Part of a small language model's weights: 15 layers, vocabulary 554.
Each number is 128 + 24 x the weight over its row's rms, rounded and kept within 0 to 255. Layers, rows and columns count from 0. Numbers have three digits each. The size before them is the row's rms in percent of the matrix's.

# layer 11 MLP gate, 448x160, rms 0.132, rows 217-274, columns 80-159
091:155150141150124099138155122188140133135117095175152093122106164128137126141112088112159096058134070164132148097108131190129110145158085129140120113091128095148113141120150126159107175092104107118149108119140096143119116090094184147089113142
101:128138123137127123137102108159155099132128155159117114106122146151144133174086085117130154071106123147165112073133154094097125136099084136127092097134139104139151124127109129162114131110138127108150138153143103114164203114131120126128127135
098:142125160156133098131116120097102148146148085100119140106147140084179109125097182135119145122152126099115107089144113115116076117109142130172127107121134118096129098113123101094130156131135075085130172149133117103152148134135157139149111155
099:129126117119091135111141131108148111139090132127168098129172120147177117107112076107096124109147117077142118151145178132132152100101160140104111148158130118119121153122108097133111103081129135152171139109110158114150167125111139118113126104
098:160114079118146133127131097135124114126129167130156147162178162124142125111108174096129136115136140141150127153133122144202122100122137106102123108124119151199130117135197147090161143144114137162109097190123139134148084150116117099132155132
102:174121120145143127100118148103147107113130130107120142130153132140141151124142151089144148138110165103132151167119224167113130121131122158107153136167094108141140126121094152129099141111141119146137129170106102084153157133140156066107162149
105:160074134134115129131127175134136110151106117109106160109154085105085152130173133149149103156085129124099113181151153098105103119138166116151066090124116103126097124148141129112119116096116094125164134102111125145096071114140156133150139101
104:136120143087120181163094159140126129158166137115145129124167152118133150122142128162126118157153161090125134104085146140113128123107113142098132114127132134169090161113158119140143114132151125124133144079134122161153126122132144147113142115
104:156137151112082145183121109108110136151137109127095145125131131117165110159093151119137125134142108107183117084138107161107117101126112127070115115154134123144163160104138152081138131103123115121122151154108136118150120159134150128177113133
100:136063147133139090140057125110077159102119114164129192098159134083137133153093129129140102133121119104099127089112118107147108152151137146177155116130117122136133143127118180111143148112135110093155107153166111134168138099144096101133114135
086:149163121125089112131123131148122076151183131131135132119154102170119168141116118115132123111094146117138152108179150108132127123130161119145079135096148146135147132145159141119152144130091087106170108166088156114134129139099093135094122103
093:164112120121129109133124124109115110109102161122191148136168108119140087142119134153181117112119147150128159118088145140130112104132123134110131129153089078110135174145132103126089082163099159112179131151129141096103139138129097120137111169
096:110159146130127129153068087127102122128083127115086153112166132115138074135128149100171098138151140166130113156120117123134114106139090154136133128113122112137129180154154112130120149107127124145098090113128128107114128149145147116125120109
090:119136123114125124092112153113086119108125164124104176142153126150128112165104141097126113148136146076129159092126138113122132120180074154105118138125135125146074109177115139106109099095129147131135120134093109111139116104120128127146167107
089:110088110091109172139126117108104146075128104138134092159115102128162146149141177126125111129081127133113131113164176170160141126191141129098127143070084112107117115125109104148110143166109119082120113152102099093140096167134158102147106129
102:203141142107154147147116115090126102146119114151165160106174106137134125150126144144114076106112103146165110085128130155101133101121142098127117086173136124166127145147090125103124147113165139160126113161192123101118133112102156154122171119
103:121121141141161094111098089141162123142110158151150118161144151054123156105139124129177119105138095086157160142146126163103129102160189106141160126113102135106124113103111105109127132146157119097160110140135121147098124071128071104122120134
105:144103131092118169138128096124124096143115108114152141127141151114143158128112140141205138153132156133155155146131112154133119145202146132177129066104121119122128141097103127101136139083154134118105134161111119132098167151116130161115122099
098:106134113161104120142141118150125113110079123148090101201125144088107110187108112119135138090077128143107121123120139118135132129165165142135153124126115115114147154130134094102099128109136154135125095159166085084136130138144145198150135127
104:118120136158137134164141120123165172100087116163128132128175098121105151098147145165108147143139112180111133147095182077119128113130121166117124151133125121132109090105162130122101074164084128098127130106132133089138109170098131167102070128
099:084150125142073102137139147136156152122172125121088168103105098094163127146167126128115145139125127104151165144137113149106176142100158113142151147137130126125142094116080152169134133125095121129158166137133111124100169129104141104119115101
091:101123148173133147136162146144150172120113126108153120143151121164122144126116099127161157172080154147107161136112142095134093121130103115131131098078135154137160106091091126118101116113130158156171070092132119103130117114098155099159144134
093:091107114118167123156171123113126145146112105134140087125110135106114142160140084110087139150141144119121167132144098086148126099171114156123122121156124137156150131129105137098114141107092136147074139146127137089165096118147149107107167162
092:120144143100084167142129098134124103181121103169120054112157120088146154132093118126140127124100132131106152110134134119115194130093135109117163131113123132112131139118133110164136115159118158157122135134117143101083140138111151124103124164
099:101110129132077102119127127104122084090102140140122106128131111126109083111147118094107134114128132167087148085139098150120113148161156173113120103133132155114105101121072117102131142125112116120135143157096117111109179111139100162127150093
102:117090094135135119124102127139118126113123092120131159129150120111109099121164081158125119106137156147139104148132120132091139111141152079117174166124121096114135154157156140111119153087118129143168134156102122112143093124106128162114167098
105:144157150098127107165136167113120130141113132129166128123141128081087144121172125150149183152118113114141163165144146127140107111157130131131137130138126174151118129113152171147113136104104120172150123129151136129099129145063164159108151117
106:103115116096177118135099069108114114157061131132143109106119110103099151141088147139087153128114086125159131094116149145115105149154124115117120156175109103105135120147102153158133100115101146115123135124069100142101071082154112138155141144
108:112158138122116163093090138131122146119123140131107143150164153093105105087087091109136164099157141118099169139102128083118131122111070106136151148145116092151164100120118124149091144133122112107137100149119130141147130154102114141142164097
094:136171143134134159176141114147159145110110087161097109077161108098091122102110110112110094114106160147134091076135127121082141124126160127115133120140077145106089131078126139155147120090155112149112119127103153136152092159139135150134167165
110:145158114138100158113142141141136139082137157102152129099139170066112138093133119121100162103127128116099144164109124119166110142146088124136128144094167093138139159138161140099115098109144149142127149072141137155102163146092130104114120112
098:135143088121135153140110110161134132081127114067113131093170088127106138110131139114133113131116129118100129118141105131137127086116119118146114131118118128148101156121094159165135122124094129067137149127152116124132113129127118152173120107
100:065073128128097092144109175117130115100122162100145135105166131096137115116118120095133093122097135138149140149101106102141115163089123142172104128096142110143110130102090138150113130104118118118113125145144158134103136142128158095141127085
095:119132147122172114172125089147134112098111148071111127149128119166154146098133137120159154108183147111116073136118099135119126137133123135090151117123132146157105121136139110098090112101114151127117098095117118135174105108141144169145137125
101:078097161115124133088070138137145128134088102113158098147142134125134090149126125140122099128137127166110137139129186140163123150119114133110121140133161108133132089122108147123124116162141138110144137113085123126147110123138131168197101139
095:099133139119137119167124119121142153131125137112131157102124091129174111108166130103121085115105138118085111137171127139136144152148136131114118077150128175134157153107127147112133126164109148185128143112119140177099101131144096120163156110
109:152126089142150129166132120125142070151113126175132126124123138127110139106159145133091072154146151133098120170134055131140083171127143152083150140120085166110107137133138160148146132134098118118145118182108134126123175150141164147160132144
097:109114100158157118147103127105129148121092093129136162138106175178140147113120106088132134096095120091135135127128120100114120146165133132079142144132123099127106093193098170071148098077149127140107082145135121127155127167159162147140176139
092:099136115155132106154126139140099122158133100151093147148092134126138125148121109181136129142118125082129152085129102116089123128165123149163087111132133145141137121127095160147132145118150115091150111092155158139090142107111106113142125082
099:170113119147135163081123127155137120082137133070116183123103127160116103128090159145150107126082148084140120105115149099119142142147132122123130109136138146102143146125118100110123066107121137145144120113071127128134125181111164113115127121
100:128167102091128179191099139115094126150135102130154138134106129155151128124093100106129148100116136177155158125090111100106133091144156110091122114191086171098134132118122159133098142149164121131118148148122101171119144165163139168156098138
102:099131149165136129148125130090147167106113128151099142146190104108150127105128146172112162124136129148130130131115170145115102086110133141151117108117103136150081155175174098159076080122125084108135142144140110112127094101163131125130145120
093:129107115115170124103125148130127168117126125130150065115112127155147107138138140088105175132109127129100123181055121094173150153130162123164114108158127147127112108136103109102103157097102130089121092123108117113140143115119111101137156123
093:133082075089077113136144127108141154136138133156103109100134112152105129142092108086122120176064167169111104116095091107151154158120129150118122113106093117146151146089134139134158123142129116102105131120110172108104097098125100141154123148
093:160108109159136095166091125135111131107115139120103124145111111132144142088122144095141132149142093134133147157142108099160141094129079100185086147116107159129146122125113127122170095085142093147126123134089142107133194133116142172110121138
094:082123144120132115142158165122096130127161093141120166113160149090170115139167103150137109144121126126097126149129166129084147121144106066113151132106158109115087120139146086180103123143087107120182135143143134119119092127111142146122157127
099:127086113125140118108089095171103134123084147113154144128125084142120113183117101099093120109142072113128163183112170124126123125119117133091115107116092144148146103133134123150077194106139125145134110120141140132151097115128129125107112175
103:144109155150136147146122132131097132158175103128189150158139116104078128142106101080170116170091064118152115129106118129104130153114082139103148150134135160089134123117135145120119151112118118121132125117152123121163137141113092143135124157
104:158150124113134099147130110170086163142140123116118137169121121120112132187118161097144160103082096168144151130116167146148071146130122122169153141144127116147148149162117130134128147105133112166110082130147125136102097113120119095100176132
103:140140165142100131155175164064163132135132113124153153092111128080136148132116120109129121136102145154130154116124093128150125117193154128135136137138143146105144135127142110168110130103161154130118099138155118106079157136104104180128127142
101:158146125117123109140157105122151126124132128122134133130129125146165091151108122110142117109079101100159145119123139109111086160172127143170121110162115113082167135126134192136154154134121108146128106139146142111100112127148156093154145123
101:125136111126110107136130139124102095121132115096125151114127105146121141142115146133169163097123122124120118120146119097092141185138150108116142102118149106108143117072134144117104131113129114109148124114088152138107138110136159122147138116
103:165150137102142103129151067136133123130147135124169153129135100124164152097124141105110144106090109098157101127172130107098097108107134116157162133140107160125125144080111156122074117125101125099118135130116128132121111117113116119149167121
096:136133137091077133115133115122124151119111167118114110131109151123115104159112168137134082154097069120077178139093127160099129136150128082188124094133103140145132146116090119131165102133164135137152149115107120101089140127174094124132110143
101:142120167068136084140138144104140141129110096111166136125105111105101163102085117137139135131140116094085176106130160103147125116153124107107120102115139166096109136138135120085121101150120061115135111124097108125127165119101182131129173130
094:151137098135141136124111147123137110127135100146144169142109129175115153148163112172115157124129102120140175148144138118161167151129097135104130120151102126106114140138142124131144106116116099154157160077133116146128146133085089187107125128
104:126108134143134101140140120146110131122104105096126143132138075102116155134149150121151114154115148150121120146130133161183101160100138099121094106155121115104091101158122146155156135123134115096120086122119132135108118112132108124132131153
098:152100129150140124148099101172088160099113125078131136088128148101124110134122165103117106076110167112109128126156121097129171123106138122150183113146132069113093142144120162179088093108113090115129142135121119167142126118112111093126123083
# layer 11 MLP up, 448x160, rms 0.139, rows 217-274, columns 80-159
095:126084145177119133110137116147191124117148169133144140122118125112150125112114120131182122176158119106108133154163095133126152049144121118153120099114143143146151141106113123116134134152102122162099158144111140124114146148103133125129147124
092:099104154106142120128105142108120154082108134130162148127151114134167105125129158153136110132112131143133112137144139150082101184076119135084079114134106119145157099103123101104108132127148119125098129164126105137172170064121125141149149104
102:106155139098141111145103142084136101139156144127113135106108153134140150114136112143180116103146136136151150100154148149128146096142125104127144151122144151126101130165157133122084094157129118147144103113117160142111122095110086096102127078
096:119148143123138161122126179095142171127103159110140120107121129101127100160072141133097136085148102143182095141127113127154152051178118161110070163137118107092124149145102117121118102113111124114126100121136132126098158107154111123169076124
100:139126100130133126152146119116142153129115177136097109110193127185132138115159109132127160165134143118088119130155121111130138146144143080101143131129162096154117089083107131106070121095162186115104127116106165125135145105125133140090165135
101:129128130127126109117099110089159161163122123113169103141150076135125176146128107132147131136135088118139138135141150115135164147102113157105171149130145113127076145163159154109143096121104125067207135141143130105139134130113109164123154135
098:138134100157128112106150145127125060134142069101096133132124089132129135153141157127168157156144189126126118137122138128119132105078158143104183125096108106110082134113126144144162110157128180125155133120164139100123071113109163165115137094
108:118115142113125151142076097097134191104095130142106138070142115138102116153109126112129094105102103141153144147138120120083156166090111106109171132129120120144154112188128119109104159102121138119100129135152120129152096177099136138120126166
103:128115135092127104114163120129138136103105100129115125105126157099134128171171146185136123156152146128171104181128113133158120099141140111086169183143117092102120127177093119075119115151158127123143147122126102115107135096118098160109137104
104:116130126123128192138149114114116145127110093136089150159126143098170119143160139125091127132178148114140134125092125148100150128143097107134130151076127089111128113148184125169117146157147138140151121134122113087081149107126169112130157134
092:132097121070107109138118155108135154152097154093120120127151091128113137130131121147129137143096111116147142119121146140109097142117131092120073129138152105121152143118109132145136113127080110113139087137087166126170168152178125102147140162
098:122131115136111139128135099126128096097171115116111139153134148127131111101117103172122153169140091110142125142110108116119085143163148160136127152126132137142102111107144156116158142091127126138106151124096136122097116142107124089157145119
098:131096159085143082112103115118144103139125140136101090124198163171101112179129135074123103174087149113113163111115154139153118118109096139097179146139140126098105114125129138132132105133133148104136143124103127141112110156117103122111134162
084:134113117180108128113156122125116159129097127113123117103168113114124128151131135119068108099153162071123148123108138148083127130173085137098121149123118112121142139128060105132135129111123128134095130158119140137148155140113129128184162107
093:131129139144137101133123177130151133111130119135154140080143184102119181092116121147101144122165108104134125103085139122165110136168103135093178133155118142129128098129163100107162123138150139153147160152163148146084116140118131133147089103
118:154156115121137136136123118140141133123131146156101145147158173108119110121101146073091136138146123152110139098135113151130174121109110102115094076105154161118120078147165133112076127087176115139123127153148108099119143144119144126086127118
104:126133155146106131105103092083127116115153121160131134082101108111098118138135145093103119133141112127105154076113091142091141165150127090118123086132128166177130146150137112127124073131122138163150126103108133181102101157105092161137108145
106:123104092079133136096113112169146121104122154146116108097180107141171138110093158088118109129148159138157141094156146112129143117159142121125172102129122130120129090126182129145109138137122164141159097103089134118129148164116107169123116134
093:129123115123116149137126113122144128145144152171151093111116150136172137105111147146085149165146124171132175136153182128122120181120134080134158112139119158159166139137107133097107128155113101117166162167093122153131139131105134106137125087
099:142145135153154119108117164091092116177147145074104135093079100142081116138171128113108135118116154121115136135129139097067113103125128131134153116140127164084123126110102114114100126134097144112107105142120130117121150159072140189145128144
103:145077151110154135142159105138115117148151125125137071134084121143083133148124149127129137145137175111103102152129101122119119102129138156090109119128144179163152133046137121136113090147111117119140111138089128104120070122116160132153126125
098:113118144169107127131158093101120080109111120131139160152153105158155117135100112106113112084134118097113082157160107089127154148137127138133154158134107116163112184137109117134141145134115103127163115146118113142115103112132174123085141184
094:125186101119122149139123166149139150149127084076119143127120128132123171164103118100148119114186145132095157097178148133191139132125096084131113149131140114123145112124144124155140163143148130157150096144124131125153117140133146159171148102
096:087111143159086181151129151122144111127151145141152098128132096130179171153087102123105114191130172138115115145160133121116136166153104123150093161133135126087141140135143109142107122115168090149140126105149133129147155164116172123091118163
099:110139098132117152155160148178156129109093124115146140123131125144118117145148094143111151127141132103132158123103131144156145093162155115151138106172131124135156130121099140122133124090142142148092068142124141124133119135154144173137095107
100:154105122144144090105146146130144141169082101125152132121136163127121159119084142122107080135112105118123099096097091142184107134099141126160123120124130169100163128135131153114088120148122080161122081138153095133086150148156140134145151167
107:106123113177101148158107158152096148143136165110100141139119109159127102109107150125174118133148163139126136114119130134134084114098123160137132121148099134104157120148123116164073159147097124159118151130113186146152123183076159143146124100
099:147088116128130147091137159167105109114141168098156132143163136107126120100145139072101158152094146137148159144144144094094121123116103116101122086112138099111158111140131124154135132148164108087120114144112114118143123150085063127104101097
107:149125061120146141128130157140106118106098143151129125121115134078143136129153117087153153113139132145066092138122083152140139123109131126155116113128048089158140115115103114168120128142092166171160121095127132168099114173120140176155151139
095:125102162121124114117129150133108133091146124106103091134111144096075172095132132117115140065137138150147102161128159081126094124130113172152092085144143167121104147109133078119106126153113145114131117100139141117118135093127130144139140149
103:143107121135152122093152147152118135117150137099146113115141190113161108104117163117109113126142180187146096124149116107131124137161148118172168187069105126116125108102122099126139125104108144121120170133160117161136159130112150139119172091
097:144129145127171130105110180130156123133119144125097144136107139128091155162060169139115158127099101131095136144157172125137118096110098158104123151144120167129126095138151069124115108152134159111147121136146072149148161162118123134120130126
097:154075146139148148149109161096091148100136120099124150125183152102152117152110111111162070156131125133156163148116106144147118152131154167146099113129142131136114067176100143127087142150114180134099146115102129147127153152128124139141143115
095:176138115132145178146121122141119130153117155126140141077125126105143124142098086080139125160143121130166147141123099098144151102097097106119100109145152131073177096126103130150106100138098168106110124097126113122127116080122118118153150112
100:124105134141118105158116135149154145108163162108128150112083126142086127170140149090150133142109133082141135079123125092151177143099170150111158140130150131113123109121145181110128133162127112086119137151178103122121102120146167152104115105
100:142101090145129101131106117097164099106099090144168138141114126108124111100152086151136127138128081119121104126133071118144133137134135106091147176129116145154138102132132140134096145152121104111137115094127155150139137125147093169151125201
101:164160140115144130137152141098108127111079137127127144150134147141122110127099109134135174098126088099130133133162110120150159122120153122108099092167191139131166172180163080112127127110129133125140117133115145121089140132136175135145107114
096:108096159136129124178091148116145122111090138095125127120109102066115125133141136123117095120131109132110083139107124113117114145122097128140125121134090116140123130130152126139154098129121125130125132115108155168154138137141133117142096142
099:145125156109169096162140105086151143146160090134138127158115206092132123131133185135189068125088139130109085095130128118131119110108131115149134159116117132123104150120152127138149132121107105113127132119127128174143102136129155134092133149
100:144153148114180155130064125132099092122127141098113137117115107106118181123160131123154147087130142126086117149107094094163070116163129148136117089143138134162131111121154172099131098123132114125125164114146162105149082102134119133156063118
100:096177100106110152129134172070134162095126153148108156104154136147147104057103142135123145152120124137122131127087133118129128113131151109139138138124102144154131147126128123088102085132145115137095168114138155139079104144156075144144124117
094:147143105124093116160131142143137110174080133112129122141110174134103159108129129121159158136133155107146137134153061110121158127159111158104151138129159094129165136137178144112105132136107134142080136149125144124108127151121133147175154118
095:116189143109142148108115103116180080116139173136131162128102141148119141136149112105098115080126094118141110129134121144134140138102114141148113078147135089145156177125129142107144122127119097124126124134115163128140148098138103162124094125
094:165096152141080145095137077102161136131083112148133125115157144126137158102164124144131147100154156115135147129100131144131137096142087129128144117128193144161135159130185101148163113108092100158141156124153137154115152106161132104094152163
090:129110137086157178140162135084110089138145135127062141120119123106111086157102139132140156092159141107161119148149136106130121164109098086117150164119122136115151090141119139105155117123149173149136168105133119133146094171144105126133099103
098:132087107125125148123159117121107086132158118118171115137117109127077152167134124142113111141143149127139112111120095124099101095124145133135154167136158114110136157111145180106085171164150130088116147179113140105164099131160121173122139094
097:107075140146149130158128123119158121143133161157144138135167106119186125134115128121156100138142128108121158143127057123104122100143144090159111152098151150129114128159131157152149168106145164152096141143118124136144139130129127142158126076
105:136087106147121110110139117155143102104099154143168152164106188156137143110114140169072131097143126106142153136130130127147142129117116162155139143130110070134092068181146125136144146152107122110140081119153159112136125139116128132098133134
101:096127177144090149141125103091148120136126131092136110117122152107134098087092118153129146118171152190140157113080128186113151099129134164112140134097148106143126121125117118120147156158111133162120114108114136160093109119110095152112146119
111:156160142159109188129150103107143104102128101122112128159157107148140139120140091156151158110130146168112120176139154157141145119164134127154111109118092149131069159118151113112085115079147141123137115141134146091104093149120082149097116132
094:113136120110047127107141125150148128133093122109143107089149124149120122147050093134119142141110134106141147106156144136124126116140101103163151071125130160152122062142125173119136136134128167088095111135106112112095146132159117120161097136
102:129095117169128137137081155130107140107074121151147127095113130110121134097118102129133107156167142145128081139134140102110108144155180135162118138104126135140110080157166169087144105134143138144119107142103106133169153145170123098160124153
099:157112090113159146120107101084145148159123106129169143144130133114160138111174133143113107144144063075167118143094131142076120077123145117092128145133163113132138142105114132129138138112145100122136144092155078102174143114141133132099134148
096:167109162135117119146115085124122156140116090108160130107135135159132141099163107094084116099144110091117134160180139110150099130106128123107107074131131171131179107105150137092099129185162170128131123127137133103190184145123109112127120110
110:112136143130122151135152124137106106142146130145129112131158146153135086108178157147132112103103149178138136131146144138137113158076155160160092144129115159113116127102150144157085157144116141112123104142144154120147101103136103151174134105
099:084119116142076099087132130140110136150160105181151130154156138134134150130093137145133131170123066130138114114141118135145142153099134139089141111098149133087185147168146122124162121131096153153111114152148104081122125152112150127122178099
098:086110118079153116145129147125142159123137094077081102133114127140132160152131124111105119139148151128097091105138122089110123135117150110166105140108141140150146105113115148108159135150106143113128148163098103144100128097108144101121139113
105:105129152095115150138155138153104161109123093130108146149083105125152121138151136141113135105146129142155156141106151160134147100148128097103100143124212161089128155155154158085071081118128134160162144110133130124117122116142143148108099129
# layer 11 MLP down (transposed), 448x160, rms 0.0476, rows 217-273, columns 80-159
100:160166172134111143134116141103136126136154133075085149114150120092140139105101109125143145174157129092156129104095108128139134095107137121101114137129141121128130147146162136149099124173114125132124138075085113139148134169144075089115137131
103:100161094117081152164149112149092132089104111149137096100113131204148161112136114123117126082143149145127139103081138123132126101102103133162132099114146104138143099143113145119111141114119137143129136118096186118118132131116125144157183139
098:144157171166160122158144152153102105124117145122134125124130107112126102112151194128153155124115138144115145122150149144121161122091167126110125141115152073126142126119158122125139137093120092141134110125135078168118161115163102145131162098
099:155120120123153070108113131118125083108116103153125124112137108109127115124132169131146148166141185130091115134160101093117131116104086126112123156143089118098146118128140107136130133137141145122099100142172136127137147110122094147128156126
097:110165124148101118140092122121131104124113128114121103109120133120098132094168117152130095143112143101134155158099147116114083108146109114101129139162131162124100170106154138070177128138133149117150199092107131106119143149083121134157107112
096:121141148109128098129125134120098113154096114154122110134135145136139139118143165100090102136143149124134134117131133118138112150114128137131169127181125106106115138069112152121104183155077136157085124159159161103097091123074135118117128111
117:137132091134130095122106132129104144128102149145105142159103060171132170132149125154149101146158109149067107163145155127146145158112151099152136150086131159136118150147094128144132102161145138122133145135152128178106132112152138129116133141
104:103112117134147131100122130112121111113124113124113145152144127226089117119117147103148162108119098155108089141075171151089153131084125114113126139170122115118151141163120155124129123149148074114139114121152119106133112117123100137138104129
100:110092128096158140138182145124158147125145126138131137104111160162113068135136117149123125093136103094121129080165135158143113167134130154099127136171144124152153093146098121171122112097147135106111156143108140135120129134130142143095141163
101:129131165094125165196099142130145165159113119128104123125113113121110127118099113109115147156164112164156106117145127084093075109134094140126125154077152107070175114119140105154125120172147172142098167131095090130102130121135132112138133150
089:122106163138158100163095117153162112122133121164148078140078101098082095115126160132145116152139136164149125129099154106157131123150144105166159119102134150149151135142095103152079159088164149169151116134126081141119098097101130122120133133
097:056146111104119124109155145110120105132112108112157116132155139104072077161125110158111116140119116120164147111150176137124138089123097123140125152147165131132164121111153147145068089130084168094156105172163117112158130125135124128139172135
090:115113142128140163117122103141154096144119164132119188140096113096158109105121127135139126155129121130149078114156085147104137114135089070133109144147161113148127152098125117152117104156099124167138138097108149107100104126120147130125135158
097:119132132126135144114125115160154150165122144127115193168114137109145161114106127128024111136134134073090078125167148133148147177142126090132148141146148146128137125150105124158133172137122114113103144103143144125135150091110128129143162131
100:143103116120131137151124136137104090150082107140130096122097096074161147155114170110108133124078152144176133110141130126150093088122115103122148170095113105120178086120126177161146143182123107094129116140131100122106094185157134099134131130
112:099096128126140151073122127132141103129159125071142132094086132180144092118123141128125151111136138097119130161140115132137143108105110121152178103156065144098136091172112068158122093150097158135113114112121123123117092167109143112150139125
099:109125101113107119144097155132169093052084112130129136118136130165127111129134122142123106147153111145119124106111123205140119134108108133082115121089104156180087138146141150110157118118145159100087134154139143172127141160156134136133070123
105:142158140093102122128156124102135053118150121128114093154110147068129148123134118063129123127106094109100083103087104143106125147172093109133127139114162105107050111122112119145113134136140122128118111124153144150087126116145165127146125130
100:125133115106150140113140139086152099121115137132155099085134117033167114112124131131136146104098130137178099107114126163123098134121114112113095148107162139117130154128151177129164109144150137134117169174154103129133168143116149137156124125
102:075131119122139121120114125130131140116124099135107146136123143153134117126112125092114166149123093133145165140140126081143129126111136135135075139144156125162149113130146135114093111092145175124112181132083153087108102126113123123071145100
104:155110096118122145173093111149145137097102156117091097115104110071144094150104131127153141113165135158156165117128123144093098115108145126145127146116109134145152160174096135141110114109166123108110127135168120084086122173173091107159091125
097:133152148161137123105139126132117067131119127091108129110119151139122138112115154186172144153139112152146167118096104124148140127120135119142185100160133138101089154110129159106133122146157133167136190116113122143145127123108103125130122160
095:110117136118091148085140099147138103102136140130113113132110123117153149148139108148117088161112147150122140094140136119162116114128116100123133109108129127088150089119125118149182081148158164155138116115125142127172121118102096148112126099
097:153131136128179166092140186143083139146107138150113122147156123154130148106152161114116125150108112134165121088116165088138117114149105146133183125096186146145131149111185108147142122093146154115137139134115117077140120170105144144148119096
096:107156135114100094131151146129134115095106101130091085086099166056105136135092118118185131117166159147158173126132147128110126114099117157164082176136135151110101133168136119153077119099126115147120120131163132085130171180110120112114158134
100:169109120093191101093119112138096148116137108101166108157105117164138134140099132107130125127159146115125121102107132139116153118091112147179201096151099129137166112161103098118109090121152106116135110127156085117148115136099096121150111161
101:099117085113146134130145109111154116140149141128138118150165164108168103116147125089110122061166147130100108101107096144093139144121169117083078121122124136132134158137163128125137133103130137090168108141138102138133137129144127136171127143
096:141116144134112129104138170112103113080134153116148087150119104104166165122115123147151102104132121123128164128153142112134113096113125130164154152116125134166194129097094149154109099104123119122143156162124127167159152070093102094148134137
106:157090157129122108088130085116114126158140136143133154104159169082118143151133116131133104140114171144139135160146086137133102095144160149120089149139150166160146117119107133112121143149097163136096103143101101084131095135132094127068155145
097:152126133138108119125093099148146187149147112140153175172124131144138140144128145113120103126115076108132128105150172109153094156134120152090117115128109140120179121158125121174141132155140145118170144140135142116097179121172117148140138159
098:130116132106138148103157116129085144156148155137149132171139155103100138142112100167124141135138168150096096127125150098136140071094110151139152147093132089096110101130112172070148108124116125136140094103097065125152113107092147139128122148
094:115138194121112133104103112125129156142136105103105152123152087099139097105137105178141113138139102135136123113119113140164115081108146137148134172106126125140131147090098166063172180142097148116128088123128147104152101114109129114134135138
100:132134106144146150092088138155151135109147179105115147093126141159147131143161110122164147103125119123111080132137123153160123116110099134078103120144146146138137129137145144135136118086082148103125138126137099155152114129134105168140100147
093:144148109116142104113129163114102114118097124134063090126122116134109122119107147116147092132160131119180109163136121098119143128122193112089132100119173111125148113125125118110151145106143156116149176133124086114139158130105146172138143109
099:140127123115098124128159137155126129137153130128129164077151099141163150104151147112130135081154102098174144091167151121088090113110107112125119135134107143102138145103144180122136137141096102088106143139182103130081117152143121166167162120
095:121139158131113145115107122158123135127138103200149127152142139073129147096156158136125120070161103152090144137141123134138156147121151150113116099154108135098131162093141123101180141084152164155114123131121165106092138118126151142099139138
107:145128088104138144101127143141115120150118117082102075145140145090134083133087120173112164173130157105132095101156096114133114126182126135067157114137143126096116140145168101133110180148101115142134138161152162127152152145142173139119157124
098:119097115117106096122149120100166137142090142138133120081141133047156123115139167133113117130140127089119106119138131148132125136144083092121145140140154137104054133104082142127108099167172135144139166081151142159156119165151125136143139144
098:175136086154105104098137106148128160139167143129119100124116126072104111150149143149135105147145146139101070168166127130144127160134129108125162133144119100141117166142099123112143130182101147155131100107120132174098125172091121155097137094
103:092139130140121110092105139113142107109104111112124134094148142088117143122128113157164142138139139136166134131148152129111110150134127114086100145131104111132113125100114119143090141164102121138151141125157088107096165124118131164100154141
108:110145126086108115177149164186143163123104103091135115112117148159132120118149177132177112143121132175163148101103116097137109106155130088136142097157133149138118143094118076133114124141143137133113146106091146141140141142112134140160128112
096:142099139148131127123148124150103148148159123107115170121117129123155128158097139081138102162127149122128132076109112118122107145102123130148159100130150127103150138153108116115129144099111113119122102117134111102133166108110106117110101085
089:124164111103081109112135097076112085183174127099146166115147128175063103151125131133115109126152152117128081109150142129099135117094146149079158134127078118133091103134122106162131074169135146151134137139138155126136149128140093160166106164
098:151137110089134093145106154115111149142149123130141149111137106134066118130144112134135114151135100140157219138162109135142100126109175171134156114112153149079103131112119095151119126140136124123158127132108180095144123159101101152112139110
092:091112103105130107128152100136119128137166119119140140121135161121114101164129110121130136146185165169084164140125092125056142139097093100095158121076126127168140135118129115076138140124137147147098080109154116115090099115156114137108141120
099:188109117110122123107148122163078153109146124106128105136113109071131114117115144142137110102067087118130123115127153119135121110128132092132107108116140142107087101106158170096103137141137128143120090110169153158136172140119080111152158090
100:080155163116102131082122137145131094116142133146124112093115149045165110152184101174092126120151119136138150132076140140111117141113129122114129168138126142136133141146154128146136107123167104136158189150162127147091111094155151131143128134
104:215135121155064117157125154114136140142145126106131101110152110099132142148108110120135116131151130119145123101128103116080107139174151092152132116133116103109141129087154132102168137142144132135086107117117132098133138116125114134115143129
095:165131120088169089117127144120177130155061138111125142099147134127134150161138147062107156115118161163117117167113149133084122150109136118129141155148156124135118099136116148108157140127129127122107144143126138130101134108154083126176143142
102:126164115149146117114080145095089087194122116111115100159105117127111120151134136130136130125113103166143152109093099142118098115130145154100101096120097138126105165103138099118136090097183150132110095071151156084111136134140123144135129124
112:139129086164106128099136073170111162132121119140161114099136126153134118146107169127127158105084100129152087116162148124109121156158123141100120103151142132109141116145111146141150152133106136135139121141099158149080126129132151118123128106
103:136159132095107163123112162145132128155142143089126129107125144124134178105149173126145123115098161156149084125120131133155173111179123102169141121162132184164143127161166131109120088131099156118118116121102107085133121136119167144174120148
100:098116148109104153176104139163085153135132115105112150145131134147125144158122116160094108134129109118136126107161080064117092125109160111142144121110137088090119131104120141139138130111099139128135105139163137107098148134093129178109149099
095:130110103139121132157172129100145139108138164102135159124133109101100127096121105120112106109122149144102133104086166149180112161137094107066123157102120103148112142136109141129167115132090128111159150162143147126121105129169100091145105152
099:112170110111106112152113121128068112135188104149117129116135137080109133143147126117128114144092117118111126152142158109125112121125074146094135144104158137132073090112160092112123117121154163099128121165132156139142137137149090155101133122
096:133118116114202094129076108125117116067126094148188158102123140192147174098087120121129157137142167087137133114138083139106166115087115138158133154138146118142110133138130117103139124145152174118135128109121134120141149126133148126130097116
107:185148154142165119132137125107140129148121114150116129136127132175134134150147116100109111099146173174107125120128130105138120076106142103175109095119147127171169090179076137140181108143121163146156106110069115118089108075128164162129184138